From a checkpoint of a small transformer trained on Wikipedia.
Size: 16 layers, width 192, MLP 576 squared ReLU.
Architecture: no biases in attention or MLP, value embeddings.
Each number is 500 + 25 x the weight over its row's rms, rounded and kept within 0 to 999. Layers, rows and columns count from 0. Numbers have three digits each. The size before them is the row's rms in percent of the matrix's.

# layer 12 attention output, 192x384, rms 0.151, rows 0-144, columns 96-191
100:512466478491494490548495482485465551489527546473502495525494495541491477497511496495486425524494479500476514468474517493476519545470508506491547501521498483462499502479524500491511513506501510545529501480453503479517452499491470451492458532560514520445537488489504484474536494508524492530
102:496498469471496568470491505512459554465471519501492461546511446530540524475487491490496469460523518487489525535494470460546514495486540477487493501472511451474462489505467473473529458537496456465490511495503484515517487514544472492479517443518484451494567516532539496495499466459477564514
099:518484532503504499452491485521493538525470459470510481545497503536551475484521486543479492500445509495460531481492503501493495505513495475508484526498496517564516516523512494527513482494516487471457494507519477525488500487493495514476583472521479530502524495462504465506492503518474533516
103:526547458515470485496473552532508465499495477483461521511521470500497503498527517503481454532480520525506551470524522513511476455504489496526504487486498476507512492511460492519522504501456476480455547502458505488485508478480519517482496489486518478486516486522493462480459444497503474468
095:510489480526540530479516518501512501498517520480483479513540474492483500527479512520501495476523502469484528521528480537489501472505526500521520484508494521530519502482495477480461505511474493505488495441540510525493534530479499519526481483485483529532497512518508525514499459530486522538
098:454532522468524515512508507520501541478452530488498503501493559551510494525512523485494503511476513495512503503513553476501518457549492504528448459496481486500479539525486499466510549502505470478494509510489507497479486500460510511489464452554512530476504490541497486557527531469464546486
095:507502480530542526507514490516446509528484486495499485476480528553475485506514475507534532495519538526503496540498461489537490506530461476529481504483551506480479484478502498481503495481495493507463522490541486472499502531540488481488525468540513491457474540501484513460471508503545479499
104:517536494501512530509516487511528510497451486518481500526530493457523454557457502453529495526534543521484510483460520477525509515519510501481511467486484434480477503503509519486489506498525478469507508531500560510517521496518543467514444502490522493478494484521475530501490487552496540523
095:519521491485520532526523534512462527494522559530430516522533500534489488568468532520460521496515457507546492504448481461462443449501527468507499524522513512451504492489512519448489479474526513505488489512487538503524485483504489502532498496465497466524502518527448520477504460521483488496
102:468470483445491453545508524510504511489549524511502502484512523474527454484504514505466510532482509502519469534559515499477548539510468552471511510517542473496481493490488502485497501506503474496541480492516521469472555502505518521502495508496509468520528489524516488511496476496489500489
096:466514516481482513504495545522511515524491538522510516524466459497509472525481476514482492533492479492521468524499507459528492508491507462521543450474543510466526514553493501509520471494504509494490458501514503519511515455481534492506493512479534512511505536468497525519528525482502465476
093:535471462449455525497545513496547493464500484503484456509514539491522551512506469519524484519479513489470500488543487489430474496487481517488515491475469488501524491534478449455473516485522501517514488520514486506506493458471538464502466481498451496503546570495494497514501508572474468500
095:489488491495511481495465475473465465518495471475503496454458485487506507491528456471490482507504507517458495528519491516517529527490508531478470490499485492534477559535527462524471495513508515548459477520496511477533483497512474503522489478518500546487520470436510525486476480505473543513
102:515463481506547483485473468501503515492452514520520534473508466486513527525502500483521490506512513495494471494520515492508490564474460478481521501466498515495508453515476472484530538500462493468413477519498492493501483505501472519475460559524482473487518508463477505522476496513541512506
101:498508521514475504487486499483540542508499490525532470526507484499481528485519488484508502554487487486524497491516543506517480534528502518489524506510481471516492508542516556501471502498428492477529484477472536530500506485525478497536508521477518516508484527488504462459481520486487503519
094:534487524493509513517468488531550459483528476491494461488543552518556492490509505533510525515510529496537495470487498439523492497518503500490497502521497534472484491516477507531486520465481547483533494521480442535487489503507521490513506534527493482517489512521507490517482528501514522486
098:500483508543489513532508523502518519498518481497472525545525476530487444511501526476470514511520530515484492463479488529498483467528482500506479480489478508491464505558530549499533530512527523529519543512487532509475457516473500500491487495523511571532517504488483508488559480486488540513
097:517502495515555502460525466515500532471477490566539515495496516504457505454485535507449501513546505537527525478448514503477533517494487457490525536473509501502511486555495548506479480514492515495489486472486513483498540538500497450504487489541467469520489516494496518490507506521532537486
099:530480514520488494483515545545491494488545513527529472509476492503518507483533521506496517459472503503502471543527484509510497517509555469549479514469534494496517486511524527524496505476541507518504471513512424549469516495509510484515501503462514499501495506513522478470565494503478508488
103:546495520498479497513484486528523505484512508475492484504472518477520506481514502497432473507495480499490504453483492496540461519499549444552555518499475522490558494477508493512459504567543489466474499499478430464504443510500458489564494516479479501485500490518537515522519496523463507498
092:472549489534448490488534496482515488512510491486505495493490500480500455476517484477463485469515455497490513483551490477506481509471551506491564505512482528513478467521460525496508496462531500480461505517502470501514538496520471481536527528541486473519513547525479472484487496519491485499
103:516517507494474529468509470488529500533524490536483481488518496473535529506488451462485482522491525487506480502479524528466497502487449500528501463508506492524498501516494474468512491536488505528560483549499528551507503506490509528545473460504496490523478482544508511474520515489459493509
096:482522443519525525490486521502496496507465485485483470522523499483529518520504482554541515491537488480495542506496491462484480508464498496543534512503522535475509473507519508498486509511516548559480512479495501446517447508518516516505472494540509514465502467545510514553496513489479478487
101:472487501522523521493509525512494485498487449476472523468476488519490472529479514507536490483492511451518517455509502471500475448512526484537464478524515442500515520503495529466460447539514554517483517498488500499512551504511511463451522508511508521508483456506526527457519508489476519539
100:517525511515464532489548489505525496473470494530487518507518459512468452484463518525484533498499477459498491513521464508506522484505499470559477500513501463490496524499536450471491520505496503552514497463486489510523482495480508509502430484463517538455482517499482472475491493503557532489
102:493492505512499487521467452540473490496486484448524539542510534526532441500498485522455535518486486481496469457532517502501498502483487495456468495517462494510529514520478478535465484524514488465497501489503532520510498483464484477496483525482516491496492460501513511471436469513492458516
099:497493502491477520511464539525492442502500514481490519506500533473475511516542543508527523531480481499499509524536513499496552534509465495520518493470518485546452512489553490529484532500486501506560503462479531471544492505487504506534530535501475500479459527512501486491501483536493515449
092:518485489494452505522486505512504518490548518481488491487542519516530479524504495492485538463464496526537490522497523543494474460529516504477540504461512508479529465494498494511491549528514476484498533522465500491486491500535506524480515459439518496489467486488512474499528497494505503473
102:474503504464525508489509502573508482488502489504478543480556462503559477493531487498515498508485512530501480502508479530495449503474485457518491465530490510494484494473476495541517488471512537536491507480502559501485498501488515475490521499517470531505488524514483493482465520481505507449
096:496488538514511473486535499505490514469470525532496538538494504478479528445506467504460498520519514497496505503531536500467491504485502508510537509486465467516482504526500468488525472463460503510455497479527471571540543517493515502528491537529493475481551480514527475474487485493484512469
101:513509521473488480538494525495490488520461525505501523508480504509510540495548495498501520471522578506511495559481494531502520498546516513508527494553482468574492523520514513519472504505486521477536519528481508526524458512466513478489496498530517512489516489531463463506507490469507492512
100:524531514510514513492486475500465504463499502512557477515479485486506524510504475467468475450511458510497439538488508494500513482500498487482490508525459489491469589483529541424507558496531481507484479474478507525528527511501525500462453487512505479476474530471517486494502484463558465470
099:479503517468512470501502498516499543536515512497478453563490484523589507469429491487483543508537458480477493493479532499487509478503515517466463475538535514487494486496521511481492516486522496494466512498523506500470473515470458459501468496511484529486497483479509448505486505504502505500
102:523448478515495487473483518486494490445472513516491528471508503477474510501539510517509497495496495505501491504522537542517516457485506476485516467469566499491493534532462481458550478529492501462526514511531502491533511502530481514454518480538559537496547525496474502510498482478536470500
096:465468513491520518511498538533482477566505495526484464485483506517498540505523496501485525500529473504464512498491529545516513456565519546531516493463458525477476498500488486507486492482483507482508509536490461519483535529504510476504509520485482500460506477500526510481552448500494502496
098:484475512484506512508501505516509520493516493527470497465528452465468516502541498531487478505513523504509489532509490521499468521515521489456505455472524451453466526520478467476482490517489461527518459497496500507457472531455548519483490487516499524555498512513483486451518511537475512525
095:506499509514466552509543480488496479483498499494548533470530482479542494497492511543488505489502488507515506485476515463481475480479473472483522504484508491524498526530556441487502505478496533486475524504504566533499473571531449499451542496443491507472474531480471463480523510537532511506
094:522471490511504468492531476478512498550516516537483521493475478528509514435500501519484512494483523456521462500502495495459490510502543550513482548495510532519510514517559498458534447522486503497520471516521524503576505471484444520447513468505484529508513521509510502527505528491570507510
100:458506484460471469452476499552519520450476521528514543496471478531464528518488466498489508480470553493524536501484501495508497500537488440498519508554528516504520447490538492466456507476438466475515486508534528526503538491477481479488543530516550522499523505529514459484479476527532526504
098:487471479523521428477527453508520480514525483482507522512474457491524481455517498454506520517481462470523467456463524474461486504509468498506511500469490538509474463517479499485477496497525477488484509493521493526473496502498481493488482491498522526511476526524458535472468554482503508457
105:468520485469453518486467485493501503477492555485459500549510527464517501509506488486500534480478457490477515494483532491462490525547501459488546490514525541536479479516491482478554504524506539527489509518482465499524505492500498486498501554507504471478519495499503535479526494522484516485
096:513470517529494513520538528482487442464505469521476500512470518465512487504504520495537498460469522513527475475499542531497497519552525502511497516494464515462487475479485479521480489496533508463474496533520494500517515495511538481519506508484504502524536455492487463487487487507467481523
103:523525470487494498494517514508507531492507512535505526510515516487521483499501533487520502493525490519529495498495529469505421526497494516512458484459486455485500481524506499511484465528536540483518536478488452523474500477496490506534511485487491485466461532526501471514452486452515519531
095:505485532477470472465481478537468498471508479514529478467489487544490506467507490488496544488540472496514509504504491486531513496517515514556481516544464492495477519537508510499485534493523461484530496507493485514509497477459482508490512527461502529495488512490499472547490511463539506517
095:447543428519517483543519491482509518484514498471530519490494507479483486559501516523483528438502475494485482507517486532489492506518454487481513454439490486489534507468468491535481476492498482519520536506469483479499507526497504545514468498452477508502506567565510513496514536490517498474
104:519538503510506515524489481540517526504520525521503499561504531515497513455439504492516505506529467445488451570487496518477480507547500532500484500474525450541478508494478516531492492498456480488496487510497484487506520499490475471451503468472495486502473471504472482534460546528470526478
105:527517485509497537491490476477531515498500507513509521526493515524479493458538494522525498505466480455506546500507478506525485474505510537478468482516525483511497512513503489510515503494512497496555481468508496486481514497528525474468503470498493498502539521500483469547482477491492506485
102:481513493494511522520488471477525531470471523457483472464493498487502519505480523512468495453447506481530504539526492533531488471488453467534507507497480511510486452537519461486507510523529495439530435501482524517497535454544519539524525514458513490512526507501492507493492538501472495529
096:496511504506510512471514525511537447536513499489507516509513481481504491562504470522519501543526498487502488441527487494510479504507505455507511533536494477472518496466497526496474457483505478536526501479495520495475550520493441498465510500531509484504472511482492511448520482472485501510
102:473476506496482503514494517522480514488562503516432489514463487496518470539507481452497474480485473523495492540518490479494458510479501491502445543454523486535489469508484482504530535447474524512485527511503497488523533502499537431465522536472457486490501498458487507497533493458508504481
105:471521496526478477504514500507484523435445450531549495484525475547477496503481509476457472485498481501466477517524504488484532547539494510508486515507524486499525480483547530447495520491481525464525527505501519530500500479494512531479548511506457476476477502500469470519517489487575536515
098:514465502499479534518483513530503544484525510474453529492450547492503488469519570471474503502507517491494494487494493495528501519483496548502547511459499502526512460502474537503465522517537556507477504455502498483492483484500506519472490534486505494511488495449522498523483488471515485487
101:521454470533491495530488476526507462470475512513532499521501476456470498495451500470517523480485535519483496506502499495489498472502519492499510477509482542503508524480493495453494499505512518526496522511509486473495494488470553488521527504534524514492516479492516519460493484504504519477
101:479460508487498477465491467493510503518508508504515490525485541504477517548499567482508469480479477526555443506510508486493452486517491516475525468521559450451447486533496482514479542497489499554525486481489490509458542508462496509484483504493446494472525483497524525500494507525502515517
098:496518511498469505546521468533536480507518496496529474520512528523491474498541476511510488492473512552503527473501486506463530515506511531494516512502487489502486485471500486481550530524474524515498468462532491517526485493538468491562496517486504500454476499517507511508527487466506513522
098:480528523511509486493484511508544512506486479510548492523522567505484486506509505501494493485461550457480538509510524525456488517479508516457498498516527496490501437506472494460506506475546502488488458483494507465518478530456563500492486493551516489523519486469513472531495465510491490499
101:550557519502464520475492528498517486490535498487505520532508458548485496530460519478489486533466507538506534535544491494457540479527506500490514505513463492486507492515483512502549480490502510517502517544489488470493502515524506521495518512458492522478494496463503514573508491482520512507
097:489473493479516505446459475477500485502519467474508509504468511466525496484559534528525531476504474502493517527524512484487481471523457465462510532497472494528505501471525496475462472472499487507501550509508509580477497483534501505499472500493538502463512483498503497474519489493479564516
097:585510509523527451513539520567484534502495455492506480491490490497480451541487496465485477485471521512488473516487523527526509525487460501551482491511474557471495461495473489500522468487481527486499483516510511522462488483476525498493487513477487510478545563487524503457503479499499522510
097:525536494461468494505513520478523472499519502494516533457478500499496441526490530474503482484483553483485477526484481502508512460574506462507500493463466466515500503518508505512488488522519503505542515482515476522484494470464525459479509516521535494476482457519519482465498478511476529492
103:454517465460488461546553482452505502492502471502470505524505511486481519471496552496515522498496485435514490524499520512491521501486488521542501499448501470491515498500533522496500477503494490525544476489511525473521470476476500503558529500536424489509535470530450494493512510485538492496
100:521534506510527480473519492502510509477499496516461471511513504509487510448478522485462488496477511505530521461457504506492462491529518504495501468513523438510470548486442532502482482485517503525512530481477524457471504440534557452483547546504550472503502503500487529479504488524503526504
093:539516489471476472493506501493460453501513520526462519481477462443538490513478500497493454506474544505519512497528527449465519515545470477539470516508517492483468503519536499502459499513485510511474511517474522523523481520492566554521505513533556519484545544488500521467504468496477482504
101:512511521490505511523520542508449521480487526526500484524514495520496533526504462501541495484493458500488489482468515484514467498495460524527532499505457484520527493476475527511495475542486482481525492492488474485488514475464528481483486500528511493457516481531513502488545576491513502484
098:488518566502504537481499533487504497473519483542458506547485513485489486497490533462517468515498473523488490532473481542519491506553489478466484500479452504475488471510493496495507474473535510510457523511520514496493534504498481487475545484560528511570544474504519486454469491499498512492
096:490471521510471462493536531464484518507494496530470504503526475504500518494495468525491508506502546533512507519523472498520486515477514509515496472488547502474489525437487475509516517510498502493532495517477466487476470532494516505448478493514514542527516464462465496491484452500522528491
097:475516510484482490498502483558508522484517498505501529501505516503472502459491481516477501479459505518531537482504450493502496483469466483504502467485491464511508510505495536502497465476446528489444515499535528538495485460484503442495454449472466481518513496514475500526556517542524491448
107:552502548485478487532508449520506458515484459476496493492493523478540524530512495501528501521508484500480467507499560514482556545523484476537490494518462513529505522502507521485545479543490526443484440535510530484498521485453488478501464516503500508521436510497469475509505436511490517445
097:523542529490522484489490515474469518523523512540470505500492480497486526484473487495457528493509496480494508458505463477495478512487479534535499506509505474429529543570499481495500523513520495494508496521484475537500493488478497550496507503491515489508522480494498542487526464528525520463
102:527494495483494496509551479451532529508501544509582505518458463515478465493530510504515462464448470486505537529487525478509490491527495487491464511482492511480490562493538511514508504524469490562526471496516486519512480491454502499486477493497507499531467520485485508476472489518495497485
103:482504463522501480501487468513510494515498514450458520485494510482493518517491535499476528527500497511519522523481491494486525444459516496565505522530479491484486507521495513478484486490462513513519509542548508526479471462485539466511493507544506498467521526512500486537446485462492490456
097:489515478508472473473520475514519484509501503489482503516492469492472540517509510431492476453495507510515515492504457504515463497489517465458513494479472511482491511507514487489483498519478526535541484485516508521482514502497507577504525460481467558481470506481523476446453493438517544528
100:476481484467550516522554561516530499531527504435493507502513475524536478520530475464530463472501471518463450508468502480508547466511526509510494498519508505513513445536505460480502530474476529533489483501483485485544522496521491477507480507495482534511526542499494541504477516531499477496
102:518508474496534499518461537482512507512549481469538465492530522535517508501490472501509503545539491478501484514506536478499447496462466487529541526529470472536476513506498507481436548525477512574534441488512487508561536497518526491509502564469484495496539480510467476514514482477511481519
097:486556488488519520503498514533503465479491529502498491495486538523466566496515502502434491494496507513522479507514472463440501493534503493468476465558495482506496499472515507513517550511509514479509524458493488519464556549526530465497517507463500511482493487492485486480505482471489498508
100:458543550489562519516523485463473479545491482488526521473487505507485514519516503472519541518511539474487531498491482493496485539535501490533534515481544478494488507505504499519531529512497443526512493482515507496518508500472522485511515477500534511474447509521506558499472502483510477465
102:464503506482501516494492465481480515461508488492547507458502508517488512522492460492514481537532502487460496545508492506546497484519471515496482504521490483502520463485513478519466517516530469462487511505516518520553516500464479464515504520560469470531491487487539484488504541472484501532
094:461508548525496544483492484518530503538513491518539474474487517516497462500509529487477509471557477495533508504494547512505522493473511438470467506525499516517485468462485515505481484505460477517531520517537520495504475483570484493515481547507515526512483495462513466487498492478526524503
097:484493521491519476496484506469482517440547516475486502472502519480517503478471515552531465564502538499465497521472534450478490488571490493489536472534485514503511513523530520500544470583431485484534482543543494522505501511515448455493492498526523457444510498508513492505502523500507478544
098:489502481522480488490492549470472482465495511504512473472504532510509444495536466489486554467525551506498491499502509515522474507467477530505463430484523500516488493486504485478464506485466454507459504498507481534540525494490508488469504496512536507507530458549500532517503528508487527486
095:499498470507493467539466521513508538518510486471470543511494507509496528486488488521488536484489497474470495482524515475531516481506501481490514489510542516522536490488468446436505534493518461476479481510527496555496532514488489557469499586504502473508493522471446533497484519479483487503
097:528521476533513513478478478497542522510513536505467499540471540492516450484497490474533481490513489498522480431513542520484494482528493497508493505466476504495483484539500516508499523480497489538504487495465443498524491457474504569547515473493530525501463511514491504507506483538510497518
098:531495498490517554478496512457529501473521511480542553505562480520503510518489496481476518475460482481532499479539521530519537511498515531502511464502520494465469471507542520519518529462495502502483517468519478504500488551487492503461469527520516487527521498521506509435452514530529517524
103:515485519514480492471477498513540475524508477524481520532507488466481468484484484520530495500500484460505519485480502479482475485513505462512498541522521496510488495478494485494509487527483505526514557469495472514523521505497532481538502517540485488539498491518483548502503502485534477551
104:448545496501535488497500542487502509501506525479478539513519527481466486509510440499503508489499500518534500500504515501492490515562461500486488504483446500457517537456526551455495501501525474504510546489516508482479522493454509523477500513536514494507499452474500540493506546536509514446
099:496492521513494512467495486547495519513541452513494507507533506492500525498461467504544476490487533502493539497495461502493496514524440577504485530483511462500515483497488496447507475521518496482516530524417510513474500511484511517531480487521469469499472504501478496528465500468507505430
105:470500535528478534494519479511490467529510501489502537540547540545475502478515470461524538521477537524509487510452482501492483503486475518506492530507561528503477483524511478513472457542509496495503518484526491511495522484489478529492458465488491477480557495526505519487487475513485511526
092:536508511529508503430507504481478517535517537489481497511486491545514515463458491532497503511547495474495543481511565496489520509499494507536505446490550488514501473523505473525465468557515515494504479504520495518546532515576532487485497508508495457518517521492481497486490496517501515504
102:520481475505508537467487483514496538516488468502515468537494509481447516506496497496482550503462495491485528497467508530482511521481506475483476508463474560499481538534511487445476514522490541445493489465500482489519555486479503474511476428536487484513488469450548538524468515522519467525
098:492490498460563499497483450475533522497524523486522540519444461491487485500469528475516531501453469482523496520524485461487519493484478530467526530522504514542476470476490495504461455474500494514496523461562464459512502463504519525497483504513498525443541504506481491496476484507512490500
101:526535523504493507527513447492483517502509465519512529514509553493521488462515491520517498501489529506541488514520490509511492473454492513482511445511510479508517489516518500497507512490539473508531509531489475497475511513552492536508516473553544524497489505520478479512553506480537509523
104:501538484495497475478485475501448502548475485502514512493510484506528484455497496491469526491483512481512484473434485528477498474541439504503538494506486485503498535536456474494504520524477501510473503486528470527482504496514474502574524527534548493490509488543496504473485530508535525503
097:464481518468532526518532480508514503474461500487528508503509463500505505537469524491497512487522513534458491491549539486496505526496478515536514495495506537441492508511496476524495512507552458454493485486504512492516522477504556506486496485507491511484484497449512463512508482474489477511
099:490509539494497479551451522538516511473498492505464514480528505519446528475520504489527494496551473439507500519494469521501528463533455543489560524486487496482461533515521513488508531494514532528464483524504520523465519513478502497480502496502420483472478497472551494486500497503541493536
102:491481515490518471506523496539507504540465524435486495510464515493495504479513503533520477498477516496461499547505505437500490490483493491462458488517480482539490517506519507481495509534517498543500487489523507457486519528510503506494488478509552501510531471555494504513528533526478481491
102:473497543501507516456503470471488515471517441479457498512473522468508524530511500503524489510528477511479472555511496456498472493511517502495508473527502508522445507456554500477518518556500506511517540492514488522478501478518475490467516481497543492539516522513445532547519481511522482496
095:527487464471493536493501448517493494489525499499526554532517493502510524535518504516457456500508488496535491477534477529502494520488459515526462492534535459489515496486521508537474464520496490513514504503526473514427477476489502474496453522474501501493496527517446536439540517528507480499
100:507545468486521491493514497479490540484526492477533505492542494496499517481508460526468501503514495521528501464498484522509540552509519527474526496488488515508471512508500480479511483538486467498472476412515503494512510543414482516441491509475527505462497505549543489515501527499464513461
107:502501496463521484501468485494507495541452512519468459497473484504490536498508530515526532503464453517498546499525469504467542499520502513525496478492497553524507476517469517507470493507473482493482482537495470508509474477503537496510494477507515472486467466465451522525490531464499536524
100:462527514524503522493483479512500505501538496484522491486530466560481437488536457510465524527472526494499531527486498509504475478531481466536502466490498507459487510478505534468486500514511500505500462477523549450496522532507496498517463517519459505467480523522489528543502497508475514526
096:517521542491507476465534526477496506491528480513441530518518486486516540533520533482515516488544495477529485488552489529504495507499491516468514474457469508463515473550547461447492500445413521491490511490508490532540498457523498510539515528549514529519498454477497450510502460478517536513
105:482550487497423510509445510546505494507505476488488558456502468507501525522496524520507481504516520490496479553493512486491504481490470476510506496515498528516502475549502523477515438486539502541498461461423481484512494476514526476517488522466505537509503454520489478463505474520431467507
098:500515502508506517522548514520521484487524486485493474510471486522509483531531506554445475474478489478469538511493493546511501506504503532514472509512514516479450498497505519519471510502501517539521515494563525507503465522470544514511501514444526494550469481496476503450544495511524518492
099:518531501437553537493512548510510474532519475464540517485524504469533522488513473529509471479518517513474467507431508521514482477514505484507472490440548510503519508456499518505489503492468522480511486496497494479495536483511494472488494476463511496510535501538503481475480487461488472452
098:546469516494474489525489520520506518465485507520492488504511496521500489571531476518502487488516501505494530489509462451546507469450467497541498493524455520484482504573460490503502501492469514504493480534513496517489496490502531482477451478461476467510472429457483490483472507512560459483
101:516461498505482462510455503450469498521568471519503497525496480531520470509483515482494477474504476490538522537480529510517505469481504457511499500497472511524501514426491459483475498451494491489521497545513516491512510500496497474511538489508463492511501419476489492465499488519483472483
098:436544470516533490532532508515494450484529522496524462491504513496499486507487477520522461469464457485527486529494516510447491485515508482512487473520466499446472523505554501536481492525504513472497506473505512466489496535506504487480478506480485485526475503507499487508487500485525507543
095:451506495494535489528466511495506526499506495518485491485493442495533507520484485486498577516511509476484541489570513453543473491510510488524476499540526495485476453493493494492472492514542489499461513519510551514519511526517477526462495458475477497470474471506516570506507495545477506521
094:484479503488503458498526461489488484505460530481494463505518499557492493495552493422490504542509476496537533487511507493463534457496484536509509514505493501478551518482523526492474509458521520479465492506473518576503473536521525496537488510507548484506519516502467504503507504510520495524
183:533485535470477514456520511514463493492457527451507486490530496532485475498437488477509509496500479493478523520438522452442529506475493515511521450501464438467511507473418459494487477456495456470514489503524511533509496474507537508504480506508506564520469486477487471498501471511496465468
100:489506495483509475535495491496525477547531494520472523498455476531507497503563484487490501486521499498512523526488454457535512486499492532483498501450474515482519524508518531505491488490520505478513504468468504545497484491419465515508453478487547493479486475496488483513500453490466478484
104:533452503466502479451481525464500546533462473530547540483531531482516501464487486490457546475491479498513514516488479511486513471511518469470496519486504457485492520479500516487479534477463482519488506541487480491530515494476521482531528529482494524445534483492541493498529488522533462504
098:481455492494501481500522535549509486467482494497470521529511513485527546500498538477507481472488462525472482465555550513477452497506456501535552485521535465502503565490519483477523516494527549489504497479518505533445460503462486477504490477495488486522512485525524528537519456502541459482
096:492536517548517506503525549487535529496512526475464493509468519495460494485537509545462479466466499500469488478459513473509469504511535533495452483489493458466538484531460504491497503501514485470509568520504494501477487468479528497533538493463506502495488515494497479495512509498511477487
104:509560495500505531513535504474506518464519454504549536506475512512514481475487490491511481472546471538523565500502503495452493485491542495477487482508510508502502488515496462489503501515476464507517496500483471477531504469508451500535495517452564465539514521457527486503496468532464498455
101:469515527526542485461469479484523486500540471513479508516500511446545503509535547479464509486521464496506491530506483536489535459510499483511506514515525480439551487512506509520481484490499481521457502507497531542501504457531546493509494528520499487471470486497510503530499513457471491503
102:521525499474479508505478477509514484542452521484476509498553531536450513469496500520494438504505471523496512484523496505486497507527547537483481470451516490519486487470527475499525530473483496525488496539501556507504480496466493515522516493458500541501511469478488493498501536473474496509
110:471463480475461512458520513477482444491467450519486518504486545510529474487466480482501503514474530517486482509487534524512467464478510504466524528459490504505531470532501502476536470496473486516515478481516511499467466482521513488479484505486480496500488507505500486496500509512535482511
102:489502570512540500512463523508514488472538457518509510510507465503460509501447502468472510497506488556505542433513458501473526514505513513506499492486521510501434493534501521509482493544509503488474508500518551498544476481494496533493502482456487509532526505495477495503509507474541485513
095:502493484471493526480488507504455468494496523484513498533439509487500520482467501523499491534502519460523464537514459527514500471488503472472450503469550463458525529493468478484527513517514477519492510520516460499503486522527498487507525528499494504456479505532495511490469465520490458513
096:477524513481489501485463462572466483499483532505479518500495509544478465503473527537507493512473520519488528492536483514512495478464523518478502494491518482494540508482522477469505476527474473531518530496500537511493492512524534473497502497517530490501517490513463471524510481504448543493
098:519483466515492490484495489495517498484475514518521480468510486509510489490484487480505482493507519433489477481487468494508488523495493470541463498508482528536476517455540479505508508527484442509537522440519488492504502480491547483513496493502535502492490514467519514508503522507513490527
094:509470531497519511525475529523497493512515486498482513499484535475530489526486468507502548451446505481503454472505506493523515477514471454502498440479540505470514545522497534536489508498501470502484494477523488532555458499512472473513503502497470496497513503496497521492506479507481510538
103:512474522463478469472534512534509509511488475471488502544443496492486514469463453541486526531543543543508481451506507453505495492520489526462479486485511513528533478483517483496468496505514553510516478430522451509500486480515512480468502547482493477499510571515483517497496549528529531503
102:478503529500515492516489505472456490523503514513472552513490501522510471553497478504481476491475535520479484516490542467491482511522546491502470495562462469493531493479493517469511490463509495454503510447499516502508430470521501508500503494506517467483541505507482470491510524518519509489
099:465510503582522510505516473494510506540510499490441542508542426557488510497510502482491502494510505475486477502499474497455515487463517486516486507527497459441520507426532470463438499504487497480539471506533493492484498492482518474506499532527505528498494498510502506497464543484542518469
106:467501479559459482510470481492466509498508507536517460479484510531493510500533554487527526485474511526487567544497493502507476475474498493489534505508527476457528507533471483507478479505457512482505520505491466534510446539490495498504509477492501501564481518538494507502497482548524525504
093:551489480521524498498465536538532530475506481481507537469518485567531504539509489461504499540471489530470493501508468472498491491498463512484499510490500500489558487489520504490494518553516480467526524544524506506516476478515486481480484507480513542504519510479527507529481479491502521485
096:503521511462512484499463480492461483481552516469490469471508459484492464513471499524503483456525490502465493490486484536507479521521568478527495509477522522520507488530506449509514478499535505471499500484468494439493486545512476471518482444526528504527482512529464492492489499489517478489
106:499488459466477510480507526481483535528460487512545496547505497495491449500514515487518469497511502472528491478486463532502512526501508515564484482469521509489493486505504453489512482511506445486497549481461471469471522492530503482525496505519513520516500537500443528480536482489561512488
097:492541533457478529525474471491460509532528492489529453541505489453492523503501466494518501482449461502510478511541502481498515482501525514506518479476503519503455455493484475483484500495509508473544513506504523472526474503462517521460505512501509464494449564453476492513519500499480499511
101:513477495475496474511455525504483481509451494548474485451483477527503490515483470507488509499522522485541487456466490495482552518486521485423432497473509527510478501469512467450481482518504479540486458487484511492472504486488506510514504484506506450509484513532496505513465487498527477545
100:469528464517511469475489512488505444529479508490491504468503527505464508499483535459498483480539483532472510517481538511559464513491504488487511453514520515532510511511558515496493508517513494498494516473500515484536482495487491515509525481513482492476496514551474520493464458502510507488
097:515511466499534529514501493517463493519525461494510534477492520536530524500504508516494500507477493515508529460497524521507507508499462503510542447515488507534550462465459550497567481486523479473483493508520504447504479506483495505514492486475505525507491540499502543479486485487530533484
097:521494493503478498493502525496494469488486535509480478501506463507515522423533524488532481488466517482517512504467450500472486518510504504479519481521472505509513514517508499474498493545503495517496467471507494510519537515489502508484494501476507510508509493514474512478506526488484461518
097:516485511468507483487544504499452508508470525498520488486552558459528488499495515524444458535475466475486496486499522540512481572512505481488515510503482510490498496474517524500444444506470493479538495497501514488521444520454519502505485514502489500418530493504483531468492497475506495502
098:472503492516525489541480460501506521453535509502515468536509531471530518556487530519522522473520488511541537480479553502503483501505510530508524516503456530494507476464476523506503530508467462501478561481463508498507483480513504525517458503493485471525480533511524463533496484483533494511
100:504439491505520563564445488513471493467533517463507490507490478481505480476518520513441546511513504483529478508486477486532464540519525525500511452513513471551504515552515479520456472499491481527519496496504514503516438469492514565488492513490484506516560504506472488497463485484506450502
093:507484498519513540503521497499507474488485491538489493480518505484504532495499508473501468477499476524479494508515530490476473501537470546492480477511472478513510529504483510520483512480502446485516483510476485484473502542543504458526510528493505517485521527495467533497494502474465502514
088:508497475509489513492458479485477485463517460511516514486496506512481496507518498505470501497483504474524557496509502475478500472459501481486497513487490506474497493487556514528551528468503473501497487512504479457492492452502538537490548527513482522535441514458535508522510490523466516556
101:496500493483553533552495483486499460455478516453471499507496512519475509475479478489463470488505505499519501476513505512472465509470533490527481517499494485501494520496488532486519509498519455490525509531528477516470516497478491527478489503533490493498503500528477493464464479500442488501
099:516515460498473468487496534529521506482516478495488469516519494518515523524528522464514519524459552470501503506461515490505481483500533512512527520527503513488490510487451470519461478466479476542493492521490461486510504479509511528504472488494503481491503509477470449486490542463479515455
096:479496483505522469440496518500530475460550486500488466503504530518525524506476473508528503452482517554546493509499507529528509517499504468488524517483520491533480516444536490505488489495501499478479514502476469474498514524526491482501502536494543501512527521457510508501458474516514468480
098:462494552488499476479458526479497522484520462481484527511504459477495469516507485447470508529463506475505489500468490509501529512500535555520475530524491510469483522501487462483498519516500493514566508515455441516479537502486519486474485536478469484480456480490528499519457492466535501538
103:508489493446492517502450455505511474477517467533459477536546492545461508506502504507499498429528485508493464506480515483536513527443497531497505541526487513500464525518485458514548469511484504502479492496487460496466506528440487480533545506502525527491512477505532475500484538503495520490